From a checkpoint of a small transformer trained on Wikipedia: biases, 149M tokens.
Each number is 50 + 15 x the weight over its row's rms, rounded and kept within 0 to 99. Layers, rows and columns count from 0. The size before them is the row's rms in percent of the matrix's.

# layer 8 attention output (transposed), 128x128, rms 0.184, rows 101-127, columns 0-127
087:70 52 36 49 49 44 39 48 54 69 65 29 54 35 60 67 57 38 46 47 52 63 34 05 56 44 51 52 44 44 63 40 49 20 81 62 40 39 65 53 36 40 66 56 41 54 49 68 80 57 54 70 58 26 47 49 37 40 48 31 69 59 55 50 59 63 44 41 51 54 50 49 48 41 85 66 45 32 43 50 20 59 63 77 40 42 49 61 86 49 17 71 75 38 14 49 46 33 40 65 27 51 58 61 66 44 42 76 26 17 53 42 36 44 62 48 52 21 34 46 60 47 53 37 48 66 39 17
097:38 23 49 61 66 86 48 50 67 54 39 30 68 42 47 77 67 55 54 62 46 60 65 44 36 52 05 61 47 63 46 60 64 50 66 38 31 44 74 63 43 37 39 49 66 22 44 57 42 45 22 59 46 48 65 29 66 60 51 44 78 71 53 62 40 50 22 47 13 53 69 67 54 73 40 51 59 46 45 40 59 78 50 74 70 45 40 44 44 62 38 47 53 62 43 25 51 33 30 51 64 61 55 38 67 53 51 05 46 72 64 50 44 31 75 48 44 57 57 64 25 34 58 61 41 37 47 72
088:13 47 52 20 62 26 61 38 36 69 57 54 44 55 45 47 54 52 42 68 38 57 63 33 39 42 47 73 67 40 69 65 72 35 54 60 58 56 55 39 61 47 81 62 46 45 35 41 83 51 49 54 39 46 41 55 14 41 43 52 33 43 42 57 39 49 56 48 31 39 99 48 54 54 19 25 50 60 40 47 50 43 52 70 55 41 69 49 62 73 64 75 62 38 52 22 62 57 17 70 44 74 25 29 91 43 55 45 42 35 43 46 54 49 41 58 35 51 63 48 52 60 67 66 46 66 75 50
092:31 47 63 37 40 59 64 73 18 77 85 54 66 51 57 37 60 38 36 37 57 39 64 60 42 61 38 57 58 22 69 71 30 79 48 72 55 51 63 31 16 54 67 33 53 44 51 67 53 41 66 53 44 70 62 46 32 31 37 53 59 45 42 51 27 34 70 51 38 54 21 53 66 51 38 77 41 38 58 77 44 39 45 63 53 45 40 73 47 63 44 27 73 54 65 36 40 54 34 42 48 52 51 70 62 62 52 33 52 59 37 30 36 57 53 51 69 59 24 77 27 54 39 47 42 71 08 43
088:45 29 52 43 51 46 55 40 51 83 38 94 38 42 54 04 55 72 51 46 47 24 65 51 53 55 67 60 66 30 64 65 55 48 65 68 36 42 32 56 45 35 36 49 60 48 62 46 61 24 36 71 36 36 54 63 44 37 53 67 58 48 67 70 52 55 56 73 34 58 17 35 50 21 57 57 60 79 51 36 55 54 34 39 39 34 23 46 62 47 63 35 67 39 46 32 60 54 53 54 59 58 56 55 19 51 58 61 68 46 28 67 33 82 60 21 58 61 74 80 53 40 64 58 62 60 59 56
086:45 54 36 41 56 64 28 48 75 59 54 46 54 64 27 52 54 24 55 59 46 42 39 42 52 42 55 25 37 32 48 56 60 85 54 31 45 54 53 45 52 37 42 56 41 89 50 78 58 49 32 49 60 54 55 29 51 20 47 44 36 66 40 28 25 15 31 27 51 47 71 47 38 34 67 44 61 59 48 37 37 59 72 55 33 65 74 44 33 66 73 43 54 51 33 42 60 38 23 47 72 46 52 43 63 57 19 57 66 51 25 44 62 28 30 47 58 55 48 73 26 67 41 84 63 63 55 82
102:60 52 32 37 08 64 63 34 68 33 59 73 36 36 48 67 54 66 33 43 62 56 27 58 50 49 65 66 37 41 59 41 63 33 45 41 50 41 45 53 53 36 33 54 40 56 34 68 52 35 44 68 46 55 56 44 42 52 61 59 57 46 36 54 58 70 66 25 46 74 67 53 48 55 45 83 34 24 57 46 28 58 69 56 33 50 50 46 51 41 47 71 27 61 20 44 55 31 25 60 42 34 35 66 35 64 60 82 27 40 42 25 45 26 72 48 31 27 28 60 27 70 45 23 73 33 24 61
096:59 60 58 78 43 69 60 40 18 57 45 79 49 64 71 46 36 64 46 53 45 44 38 55 48 70 52 44 66 33 50 32 48 45 51 34 28 36 51 66 55 62 58 31 25 45 49 50 58 51 38 51 47 39 49 61 59 60 15 55 64 35 44 45 22 59 39 29 65 37 76 54 57 42 52 92 36 32 83 60 44 43 44 28 34 39 40 56 75 69 13 83 69 45 34 62 41 68 27 54 61 70 58 47 48 38 66 53 17 64 46 79 46 68 48 61 35 47 33 38 44 65 63 57 69 42 61 51
100:20 40 51 70 64 65 59 72 33 05 26 55 28 55 46 46 26 44 77 59 32 38 52 43 35 63 47 47 53 50 50 33 67 72 43 71 57 35 32 33 46 63 48 56 53 25 48 45 77 55 57 43 65 55 36 42 38 63 38 43 63 38 18 25 54 64 38 60 44 41 52 53 26 47 68 14 15 38 20 86 48 37 56 39 42 64 48 63 57 40 45 40 37 52 61 48 42 37 43 47 35 37 70 66 36 62 24 72 25 57 44 38 42 52 49 51 49 45 55 42 44 46 46 69 20 69 40 49
087:58 53 37 71 53 80 73 42 45 57 68 55 43 57 10 65 78 55 50 61 46 38 66 59 57 34 56 58 53 49 35 39 47 44 69 66 40 44 56 54 55 64 42 72 40 36 00 55 74 79 58 52 41 76 57 23 52 58 60 70 70 56 56 32 50 68 44 60 52 66 46 32 48 21 51 33 65 47 59 33 26 52 42 41 33 61 43 45 46 63 34 58 31 59 42 60 60 45 70 71 48 54 24 52 19 48 57 71 51 80 48 37 37 54 31 16 66 60 47 20 38 50 37 49 74 43 52 60
101:25 55 34 40 52 87 47 53 56 13 45 28 56 28 39 48 44 44 73 20 56 66 46 33 36 87 70 59 38 51 43 45 60 71 26 88 40 37 39 51 54 50 31 45 45 54 36 64 40 43 33 33 48 44 48 58 72 64 37 27 13 47 47 59 53 59 28 53 88 45 50 33 68 76 47 32 34 60 19 48 47 67 54 50 67 45 43 46 63 62 48 42 47 37 68 42 67 44 27 50 48 31 61 47 79 48 30 19 43 56 32 49 64 66 35 50 57 45 56 58 70 53 51 39 57 50 45 55
097:45 47 59 59 33 49 54 33 64 48 55 43 35 71 48 48 56 29 62 42 41 42 54 68 40 70 53 68 20 59 05 43 41 55 28 49 58 49 69 61 51 64 61 74 71 18 14 60 66 42 65 49 30 33 40 41 37 47 55 67 37 52 46 42 32 49 45 73 50 38 38 33 53 75 59 86 51 59 53 45 63 62 43 36 31 50 55 41 51 68 56 74 57 75 71 48 67 50 46 47 69 50 64 45 40 67 82 59 56 42 37 33 60 31 63 47 63 49 71 68 66 64 61 68 34 38 76 07
092:34 23 45 55 80 63 60 41 62 23 35 48 55 49 61 61 70 20 40 28 54 61 30 40 64 46 46 43 56 28 74 12 56 55 46 39 53 58 52 47 52 72 41 40 44 50 71 78 42 33 63 31 58 52 63 23 33 49 65 31 38 53 57 71 71 57 54 40 53 50 39 54 59 92 44 42 36 70 66 27 74 31 62 55 49 51 39 58 51 31 66 42 29 43 70 39 27 49 35 59 65 29 45 54 45 54 80 23 27 52 77 37 62 50 55 25 53 66 42 56 27 64 47 72 50 57 49 51
084:59 32 40 56 29 45 63 44 62 47 59 44 41 39 60 50 50 58 51 24 27 45 42 44 60 79 32 45 58 62 15 65 47 37 30 27 35 37 53 55 32 31 54 62 63 74 35 60 39 44 48 69 32 45 86 77 46 37 19 53 45 58 38 59 46 60 61 51 85 67 25 59 54 34 64 65 54 32 16 52 57 27 62 38 38 66 65 63 35 94 24 15 60 44 59 23 41 60 51 47 56 49 44 40 43 82 38 55 50 42 63 59 46 51 37 62 48 70 51 63 43 60 53 55 61 59 43 64
098:54 70 40 43 22 62 41 32 62 76 64 77 27 62 53 55 42 42 62 24 51 75 47 51 69 38 56 28 45 52 36 33 35 50 64 53 48 46 70 60 27 46 44 18 33 64 73 64 31 55 57 67 52 45 37 09 48 54 64 36 59 36 22 68 49 69 59 40 50 99 54 54 39 65 41 47 52 19 40 40 71 50 50 50 64 26 36 51 51 54 49 53 42 27 50 45 61 64 58 42 45 53 45 46 36 65 53 60 71 70 53 41 51 44 32 45 11 77 63 44 62 52 40 81 66 44 52 59
084:58 55 27 43 15 57 56 55 49 56 49 39 34 32 48 59 20 70 39 48 42 48 77 57 52 72 54 81 84 63 79 27 54 42 50 42 11 26 59 30 32 55 30 51 50 46 64 42 65 67 51 27 48 41 43 21 66 43 56 41 60 76 73 18 16 62 71 34 37 38 69 43 64 75 63 39 60 55 45 34 18 66 70 44 57 67 47 58 53 39 57 36 50 58 70 37 54 44 39 52 64 51 53 48 56 60 49 39 59 42 54 62 73 35 45 65 46 26 47 63 56 40 50 54 54 63 52 76
097:39 50 18 65 54 52 32 60 62 50 67 25 64 50 49 70 81 74 60 51 56 48 48 41 18 55 59 64 32 43 67 38 53 45 33 48 38 45 27 23 56 50 41 57 47 26 38 54 79 45 57 59 51 42 41 41 41 36 31 56 49 50 35 70 46 18 30 56 44 42 48 60 54 35 46 14 61 16 50 55 47 61 20 75 64 50 84 55 74 30 38 43 35 47 63 32 31 71 50 63 64 56 75 42 50 72 61 41 35 39 46 62 37 38 46 68 49 48 44 60 08 52 69 38 57 65 43 34
083:47 40 55 54 38 38 71 38 78 56 50 36 36 40 56 32 68 22 53 54 93 29 34 55 63 38 44 38 57 71 48 38 59 53 78 68 45 38 62 38 28 59 51 30 28 45 38 59 43 66 56 60 76 21 59 26 52 76 37 38 43 57 57 75 49 45 26 56 51 61 89 39 53 66 45 58 41 55 61 52 11 49 81 57 48 51 68 70 35 53 54 36 77 37 53 59 68 46 57 61 56 66 61 46 73 71 51 61 60 43 53 33 42 44 47 63 78 40 61 38 37 63 33 43 83 46 34 56
096:58 43 28 46 36 34 62 54 35 55 74 39 31 26 71 43 32 57 48 61 57 56 28 21 63 59 44 59 50 65 49 55 75 59 37 37 37 73 37 47 39 42 38 33 50 41 60 60 84 72 52 45 28 34 47 61 37 41 46 66 72 52 76 35 37 76 24 31 34 69 37 22 35 21 58 37 39 48 43 47 42 56 57 42 03 53 44 37 35 28 49 55 51 61 70 68 50 41 55 77 51 56 56 60 51 51 54 21 33 75 43 23 55 38 52 43 46 65 65 33 53 49 24 63 56 22 47 47
098:53 62 50 79 70 56 64 83 57 46 51 75 47 48 40 60 31 56 72 50 41 52 59 59 70 53 40 36 51 68 66 56 52 70 39 64 40 48 49 22 50 57 34 45 43 57 10 41 70 60 63 46 49 55 80 52 73 46 56 50 74 59 69 55 40 38 77 38 22 27 34 34 53 66 51 46 54 28 59 26 55 21 64 60 61 63 40 61 56 63 16 53 47 40 58 52 54 59 52 67 35 45 62 42 73 19 58 48 47 42 45 34 81 66 24 70 48 62 76 59 36 49 75 57 56 53 83 53
089:31 49 46 63 40 13 80 47 47 34 27 48 43 35 55 69 46 55 66 60 42 29 54 62 21 73 44 82 36 43 76 68 36 55 51 57 49 38 56 74 56 50 34 42 35 21 55 61 84 38 60 33 22 60 58 48 61 41 40 47 38 64 34 66 38 51 56 67 63 40 60 39 67 46 35 69 54 41 36 59 54 63 62 50 55 48 53 39 49 56 73 65 27 40 34 59 50 41 70 64 72 42 62 37 60 21 60 54 00 64 75 33 38 41 29 80 42 52 50 56 63 53 59 54 39 38 52 58
093:52 51 56 71 39 56 60 53 50 41 69 36 50 37 67 42 58 47 40 62 68 48 51 59 54 59 42 24 69 18 77 52 41 56 43 48 24 49 46 34 50 29 25 45 72 20 38 56 43 61 66 46 54 49 33 63 44 58 56 68 24 39 41 42 56 73 42 80 55 42 86 40 41 34 70 64 54 52 60 49 60 33 17 41 53 33 24 53 29 32 47 55 70 63 48 87 65 32 57 37 54 37 64 43 75 40 33 36 41 43 63 69 58 57 61 78 26 34 45 65 82 59 55 79 74 41 55 53
093:57 56 31 72 48 35 49 31 33 26 63 49 55 44 38 65 53 53 40 48 66 28 16 36 37 33 36 70 50 54 81 65 53 45 55 44 46 57 82 58 53 44 56 35 55 51 35 58 58 60 61 42 54 45 46 64 30 54 64 43 95 52 38 49 80 50 37 51 52 47 46 24 31 64 47 45 41 46 52 43 57 20 37 43 26 23 48 41 72 62 41 27 68 65 26 37 49 74 14 50 73 58 19 33 29 65 40 65 33 48 38 48 58 63 58 38 60 63 54 71 45 74 59 19 43 43 40 65
085:54 81 26 50 26 44 46 27 45 41 28 50 43 60 61 63 34 59 60 48 56 38 32 51 29 41 74 58 29 39 22 45 38 54 63 81 69 57 31 28 37 46 38 49 47 74 40 36 78 78 66 64 42 66 33 52 35 60 65 46 67 48 54 64 47 64 61 56 51 66 54 47 73 41 28 52 58 36 28 39 56 62 53 35 55 08 53 53 21 43 45 48 77 44 34 54 49 42 66 60 43 60 43 61 53 52 54 68 44 67 15 55 66 66 59 40 31 70 55 42 39 58 41 18 69 25 74 59
108:28 34 59 42 72 45 53 36 49 43 57 68 47 23 59 33 21 54 54 41 46 46 74 43 31 58 43 38 63 23 45 41 55 67 34 71 34 39 40 57 47 57 67 61 57 53 48 43 48 17 43 53 26 57 49 54 50 29 65 40 15 71 42 60 69 46 43 49 31 47 70 66 66 96 40 41 52 62 64 59 84 42 53 46 50 64 55 26 09 68 45 53 05 72 31 44 60 31 63 48 50 45 51 33 54 64 49 55 57 42 50 51 48 70 55 61 75 56 43 75 72 57 56 34 32 43 55 50
097:46 35 53 79 62 29 54 60 27 57 44 17 77 39 45 52 33 48 31 52 64 86 50 50 74 26 16 56 66 49 56 57 42 78 54 43 45 32 61 47 41 57 64 51 65 41 57 59 31 57 46 35 58 53 74 43 59 52 68 60 41 28 31 60 74 23 51 54 45 44 52 72 42 34 43 33 18 66 55 57 74 49 62 82 56 66 25 43 36 41 58 58 23 49 43 42 77 60 47 33 75 38 56 42 49 60 43 22 65 34 42 79 48 60 28 37 47 49 38 69 52 24 60 62 54 56 51 58
097:52 69 29 35 45 69 64 46 57 65 60 46 64 41 62 34 57 30 49 65 45 23 68 60 44 50 46 46 25 27 32 66 13 35 49 50 48 58 65 77 42 69 37 71 37 64 36 34 54 83 60 51 66 56 35 52 33 40 49 49 36 37 51 47 26 46 41 73 48 43 60 32 62 43 87 57 56 24 46 59 53 44 48 50 33 37 36 34 29 44 08 68 20 41 71 79 52 43 47 63 49 63 39 63 72 67 64 55 23 36 39 33 62 43 49 49 46 50 52 51 43 05 41 61 39 51 45 52
# layer 8 attention value, 128x128, rms 0.21, rows 102-127, columns 0-127
101:42 56 69 30 31 39 66 51 63 58 84 46 38 71 29 57 54 59 43 45 46 69 45 48 50 35 99 31 37 48 54 61 55 47 63 42 40 46 77 52 47 51 59 68 71 64 49 40 55 53 31 41 29 36 58 63 46 67 30 47 55 67 46 54 58 25 62 49 34 83 56 70 57 63 42 58 52 44 46 37 37 21 53 51 47 46 57 63 39 46 37 45 64 80 48 23 24 55 53 82 61 35 74 51 46 45 69 54 45 47 54 40 39 56 41 35 36 06 63 34 52 52 56 48 43 33 16 62
091:49 56 51 80 40 58 61 51 49 88 63 46 49 51 43 73 63 48 51 39 57 46 24 64 72 46 54 40 48 33 57 53 11 53 68 35 50 43 48 34 45 39 67 44 71 55 60 29 80 54 49 50 75 67 61 69 58 52 64 42 50 45 47 40 44 33 39 45 43 58 33 25 37 91 51 65 41 46 38 34 33 50 39 76 78 58 54 72 52 64 87 48 68 55 61 34 48 45 66 41 33 63 56 80 31 66 72 69 63 48 44 75 40 36 36 54 81 19 47 56 36 68 50 52 50 42 27 39
092:38 60 22 73 49 40 41 40 48 53 40 52 67 39 53 74 35 47 31 70 52 35 20 42 45 62 79 30 45 33 34 61 37 58 67 36 48 72 51 70 58 57 87 69 66 17 44 57 65 50 41 60 67 52 59 69 24 53 62 25 58 38 37 52 51 57 48 38 52 32 77 47 41 35 27 51 69 37 56 63 53 65 50 50 43 52 36 47 48 76 40 37 28 58 52 36 65 46 85 50 65 31 34 31 41 52 63 43 45 19 87 20 42 37 60 38 32 48 51 79 52 55 36 57 70 50 63 58
088:51 60 36 63 76 26 35 57 41 42 80 60 57 46 51 63 63 41 61 32 69 59 59 18 38 37 36 39 46 41 49 69 38 36 57 36 47 66 62 89 55 34 32 47 61 56 38 45 70 38 64 36 61 48 72 33 76 69 41 33 45 22 58 25 67 70 46 61 58 42 45 34 39 45 48 55 40 53 44 34 41 60 56 50 34 63 30 42 71 71 48 21 56 45 64 53 47 20 48 40 47 47 10 24 45 48 62 67 51 65 42 38 66 64 46 72 35 76 39 36 82 48 85 58 66 48 55 41
090:33 47 46 36 41 62 67 21 54 85 20 42 55 65 29 55 86 31 36 46 35 64 63 40 59 34 30 50 48 21 49 63 42 49 58 37 50 33 76 51 57 52 73 57 45 52 50 18 31 51 23 50 39 62 48 52 38 34 33 55 43 51 27 53 76 32 45 18 49 42 53 61 61 54 54 20 24 39 59 43 52 38 50 59 58 28 44 58 52 51 42 73 53 67 24 67 29 75 44 88 49 55 41 60 45 82 45 48 49 37 57 44 65 47 61 49 58 40 60 62 35 79 40 81 43 53 39 54
095:60 54 48 44 41 34 55 49 53 57 32 47 47 50 37 44 32 34 49 45 55 54 57 61 42 42 38 61 47 54 57 51 30 56 73 29 52 34 50 45 62 61 46 68 55 52 62 34 24 29 39 61 29 70 52 56 26 64 53 60 58 57 36 62 68 37 89 65 38 44 55 45 24 50 20 25 43 50 55 60 63 57 31 84 71 98 56 49 57 67 30 55 31 36 61 38 43 45 26 79 65 47 64 26 27 26 52 49 28 46 67 88 36 67 48 54 59 18 24 27 47 59 57 53 40 47 36 61
100:51 77 51 61 49 42 50 66 44 45 54 52 42 71 58 73 24 60 38 40 47 31 42 51 37 61 43 29 47 36 55 88 51 54 70 77 34 39 27 83 54 33 47 62 62 53 64 54 17 40 56 71 41 66 29 68 46 55 40 38 43 44 75 54 70 39 55 26 62 33 52 56 00 45 12 57 74 35 41 29 36 40 58 53 68 46 58 41 31 28 62 67 48 39 46 54 57 45 33 35 50 58 45 62 42 46 36 35 53 72 51 58 30 87 44 39 53 47 63 57 40 42 63 52 44 25 40 39
102:51 60 46 65 28 41 56 25 25 81 50 33 37 49 59 42 66 63 61 61 41 42 39 54 26 63 68 58 50 28 83 52 54 59 31 57 58 68 53 50 37 56 50 86 51 69 60 63 15 58 51 82 45 46 70 33 50 34 43 59 58 33 96 20 28 39 37 67 46 39 49 59 61 55 30 69 39 39 47 72 44 48 33 58 66 34 49 48 45 62 82 72 33 41 44 73 68 54 37 52 56 61 44 48 69 47 46 37 66 35 43 46 42 53 81 53 51 51 58 59 52 51 33 15 59 66 71 60
095:91 34 53 44 56 59 67 16 32 51 58 69 53 31 42 35 39 55 52 51 16 59 44 26 37 59 67 29 48 51 46 42 41 58 57 66 71 43 77 55 52 46 70 54 73 64 91 37 65 76 58 31 40 56 75 22 35 28 24 69 50 29 56 39 51 48 64 45 32 63 34 66 39 54 43 51 48 57 61 24 50 40 66 78 62 55 64 55 74 36 42 43 59 38 42 66 51 40 37 47 35 52 33 50 44 45 68 62 53 43 56 69 40 55 67 62 53 30 26 49 13 53 64 58 39 63 56 66
101:62 46 34 29 37 39 47 47 62 70 24 47 42 77 58 67 44 36 73 44 54 43 41 26 74 44 37 84 43 55 55 41 71 39 28 54 55 40 83 55 23 52 47 51 62 64 65 61 39 41 70 61 51 42 68 62 55 55 36 51 67 65 62 38 71 25 63 55 37 23 49 38 39 66 55 53 37 66 37 53 45 19 58 26 53 45 11 54 31 53 54 62 45 46 47 45 37 71 69 40 58 47 55 60 58 80 49 29 82 23 36 39 37 33 35 63 45 28 76 43 48 49 35 52 60 65 62 79
099:29 40 71 40 64 71 68 52 45 62 32 63 43 56 43 36 55 47 73 37 63 22 61 57 41 53 46 13 64 58 60 47 31 49 55 55 54 64 56 64 59 69 87 51 56 46 78 68 67 26 41 31 53 20 46 30 46 74 73 34 58 50 63 69 52 53 23 60 49 37 29 78 51 55 62 51 49 70 62 62 47 49 68 40 59 43 46 60 44 73 27 37 48 39 73 49 18 69 56 41 42 65 50 33 51 50 38 32 97 20 65 43 52 45 63 44 59 45 53 32 83 50 45 51 48 36 48 50
094:35 55 45 22 60 48 48 69 57 58 47 57 53 48 37 55 82 69 58 62 29 42 56 47 54 25 63 31 21 80 59 67 48 51 46 59 61 54 16 53 39 51 51 59 47 28 26 66 34 66 58 56 39 37 28 28 41 63 55 72 51 33 48 44 11 49 79 64 61 51 56 11 46 67 52 31 34 29 38 74 37 52 62 57 39 49 51 49 17 71 30 56 43 51 48 63 38 62 50 72 70 56 80 44 67 70 57 59 37 37 45 43 51 36 62 43 33 59 26 58 66 41 14 57 61 56 44 50
085:43 68 36 36 39 40 67 63 53 70 40 64 49 64 21 74 61 32 50 71 48 27 85 59 47 59 46 84 64 50 42 71 19 76 38 48 37 39 56 63 70 42 35 31 74 60 74 41 52 21 50 52 73 48 53 45 49 48 57 43 46 58 59 57 72 33 48 59 64 40 46 50 54 41 34 42 71 82 35 25 52 64 49 47 28 41 37 53 69 40 38 52 40 50 47 42 49 48 63 46 65 32 51 36 40 55 78 49 52 26 80 38 74 34 35 08 29 44 49 60 52 59 77 38 44 35 41 42
100:51 40 47 54 73 53 40 70 58 46 28 58 49 41 12 62 33 43 33 76 63 59 58 28 28 72 40 58 47 56 40 56 66 73 41 61 36 54 37 48 33 50 30 63 54 49 20 70 28 69 45 29 38 41 62 36 48 70 57 74 70 44 57 55 76 46 44 59 63 68 59 46 42 60 59 39 58 37 50 31 34 37 42 55 54 47 44 49 61 37 42 25 23 58 37 52 36 70 70 67 51 19 43 50 51 54 74 16 36 67 52 92 71 44 35 60 65 38 44 68 60 70 31 72 50 34 60 25
085:60 44 68 21 47 45 46 36 79 42 41 45 53 50 29 48 48 65 44 20 40 40 37 57 58 54 54 55 56 09 76 37 51 45 52 77 13 60 63 48 63 42 42 50 65 41 51 40 54 62 26 37 55 40 49 50 24 56 61 37 56 28 34 42 59 43 57 60 46 36 57 51 51 54 42 49 28 66 38 37 77 31 32 70 48 63 21 51 40 57 50 49 71 65 73 67 50 41 46 98 20 47 54 60 48 56 90 49 69 74 61 42 52 58 52 29 28 44 56 43 38 26 17 39 51 47 51 63
104:32 61 71 67 64 64 50 56 53 34 39 60 71 48 51 58 66 83 52 99 53 82 34 64 73 34 57 46 52 39 78 32 25 37 67 27 48 33 28 61 49 48 61 48 44 59 66 49 67 21 37 53 28 69 59 41 46 50 44 50 46 56 51 41 46 19 61 55 23 61 80 41 38 63 55 64 36 54 30 40 62 60 49 42 66 44 30 58 48 49 35 54 39 55 32 16 71 36 44 54 45 59 50 77 72 48 52 58 57 38 48 53 40 31 48 47 20 52 24 58 55 51 33 34 45 30 43 67
081:27 41 48 52 18 43 43 24 40 46 65 25 59 52 55 62 56 45 62 57 42 57 42 25 77 60 62 18 44 56 49 50 42 45 53 19 62 35 55 39 55 50 48 57 39 40 40 67 30 70 66 37 34 21 41 45 47 51 71 62 53 40 55 48 41 39 61 30 80 53 55 72 46 41 19 42 30 77 47 55 76 38 72 51 81 48 30 59 59 77 66 45 26 65 31 44 47 24 72 74 65 51 67 61 74 43 62 61 48 60 38 55 51 44 45 48 76 26 49 63 46 53 48 74 36 24 23 42
091:61 57 43 49 63 37 84 75 29 68 64 44 44 47 52 11 30 34 57 52 45 55 61 28 53 52 48 35 51 61 39 29 52 64 22 61 47 59 39 53 57 49 48 57 56 53 51 18 50 74 40 36 40 85 29 44 60 31 77 38 44 18 64 54 53 63 49 55 52 66 62 49 57 46 40 72 41 62 43 28 64 58 42 32 35 44 61 54 37 71 76 53 37 66 22 81 38 21 43 49 58 45 76 56 51 33 75 38 47 47 60 58 54 54 54 41 72 23 72 41 42 32 20 58 59 65 78 52
099:50 29 82 30 50 60 45 47 22 31 47 43 73 39 52 44 51 31 58 48 55 31 41 44 45 40 59 50 55 47 62 49 09 71 54 77 58 36 31 81 39 49 31 64 47 50 52 57 59 42 57 65 47 72 47 56 37 10 83 71 42 37 54 35 42 39 59 36 34 64 52 38 40 54 34 62 47 53 38 33 36 31 54 45 55 32 43 56 71 23 57 44 77 50 40 65 49 74 54 35 40 58 42 79 44 49 60 57 57 51 56 47 43 55 46 48 15 37 65 48 11 60 39 32 92 70 40 40
093:42 55 52 52 34 47 51 76 44 52 42 72 38 46 50 69 48 78 45 26 66 17 39 31 75 50 31 44 55 58 99 45 49 54 54 36 33 43 36 67 31 66 48 56 43 64 70 34 70 49 48 48 53 29 12 55 49 59 67 60 49 59 76 48 40 38 63 41 34 40 35 52 50 85 27 63 63 71 43 58 70 48 34 50 31 50 30 52 35 53 63 80 47 49 59 24 59 67 66 52 65 60 57 56 59 46 51 42 73 51 64 48 32 67 54 23 46 30 15 31 51 61 51 32 56 60 54 54
097:88 61 58 50 41 23 65 51 75 73 37 38 32 41 54 49 72 68 61 30 66 50 64 62 45 61 43 24 65 45 41 47 46 38 74 56 36 82 50 68 41 34 27 51 41 42 62 47 53 28 58 64 62 27 30 71 49 68 53 72 40 51 44 53 48 94 56 33 55 71 63 63 32 62 34 33 42 53 48 44 52 31 37 54 70 79 48 46 53 18 65 50 36 58 11 50 48 50 41 15 35 41 50 52 57 38 45 65 73 42 61 38 49 69 43 58 48 47 73 48 38 54 33 65 56 73 48 64
093:55 52 39 40 51 27 21 56 46 75 64 39 59 62 52 67 39 40 55 52 44 41 87 45 48 50 70 70 39 62 43 79 06 67 58 28 59 51 58 31 40 57 61 27 35 27 81 33 56 40 66 71 31 55 60 36 35 36 31 51 44 29 39 31 40 34 35 44 40 56 39 56 44 46 30 48 58 48 72 38 49 42 63 55 90 63 63 50 33 60 47 43 48 32 37 20 43 35 41 62 49 69 27 66 44 46 51 67 49 65 61 60 55 68 43 24 39 15 57 49 66 25 55 52 66 64 46 43
091:67 42 40 55 53 39 43 81 38 14 41 46 55 44 45 37 54 41 58 54 50 55 36 51 48 69 00 63 55 48 55 47 37 44 23 54 49 39 54 54 61 39 72 46 41 63 26 38 61 41 52 43 51 64 85 29 55 42 57 71 58 46 72 48 50 60 55 63 27 52 40 36 33 54 71 49 66 51 97 22 74 40 38 38 53 44 57 31 48 63 42 42 45 27 47 50 55 47 63 41 83 42 55 54 59 43 54 52 51 48 37 86 15 54 34 57 35 31 64 54 63 40 46 59 72 71 63 31
108:38 53 38 57 02 56 62 54 55 68 58 62 31 57 57 73 69 42 55 28 57 45 40 36 55 40 74 42 27 62 62 49 43 44 65 23 55 65 39 42 56 43 48 35 57 34 66 58 72 30 61 51 70 26 62 49 40 69 28 50 34 23 35 60 53 47 50 67 34 34 35 42 53 57 63 33 51 52 53 45 54 35 24 60 32 41 41 50 47 51 47 39 70 22 39 45 33 62 55 45 71 40 68 42 63 82 60 23 63 52 49 39 42 55 57 37 65 70 65 00 62 67 49 21 54 55 75 66
095:72 79 67 63 10 43 54 04 69 53 56 68 54 50 41 84 37 52 38 57 52 87 48 59 47 17 62 45 38 74 24 57 38 58 50 48 44 80 39 53 36 59 30 39 37 38 39 34 56 45 72 74 63 33 45 53 41 50 48 64 62 81 24 50 46 36 51 47 47 64 43 69 62 57 45 64 48 34 35 46 27 46 75 33 54 57 62 71 46 23 55 33 62 60 48 73 54 49 51 86 43 46 51 37 59 50 59 60 41 37 53 38 55 29 35 47 57 55 70 65 32 57 36 67 49 45 52 58
098:60 53 46 60 67 40 68 45 37 37 32 44 23 32 42 69 55 49 46 39 18 67 33 63 23 50 56 41 62 41 44 30 64 57 67 48 90 39 45 57 45 36 61 53 44 43 64 66 36 65 48 23 50 40 47 72 59 46 37 33 44 51 66 51 37 43 57 49 45 46 41 50 57 33 39 56 45 57 48 40 56 27 21 32 50 52 80 58 64 46 86 13 63 69 61 38 61 70 51 48 57 67 39 56 68 44 21 40 61 13 95 56 51 60 45 47 45 40 38 47 49 64 34 93 37 63 50 63
# layer 8 MLP gate, 320x128, rms 0.255, rows 0, columns 0-127
099:37 59 50 95 64 52 40 73 43 61 72 44 24 51 80 48 71 48 24 33 59 61 39 77 52 30 58 44 64 46 46 54 57 36 41 43 26 41 60 49 43 57 53 59 52 47 39 55 60 60 45 73 48 51 80 75 68 63 44 52 53 42 36 44 33 44 58 56 28 69 49 63 13 49 59 73 26 60 56 84 59 82 38 36 74 53 48 41 39 29 49 71 25 23 55 42 30 27 61 39 49 25 34 51 48 74 64 45 41 49 58 64 59 45 58 53 64 34 33 45 40 52 44 50 60 72 32 28
# layer 8 MLP up, 320x128, rms 0.243, rows 0, columns 0-127
098:56 17 54 55 18 47 57 34 48 49 21 58 44 54 58 41 42 77 55 75 58 12 69 66 51 32 46 37 22 82 51 54 60 21 53 40 73 76 64 62 71 58 60 42 47 58 65 42 48 59 63 33 63 64 76 42 38 49 69 43 52 50 46 66 28 58 24 49 48 46 56 11 21 57 32 38 42 75 30 36 70 35 35 32 38 56 44 71 52 32 23 37 55 36 69 51 58 69 54 60 44 50 74 43 62 51 55 66 38 66 54 49 56 57 41 67 64 52 33 65 52 48 52 66 58 43 66 37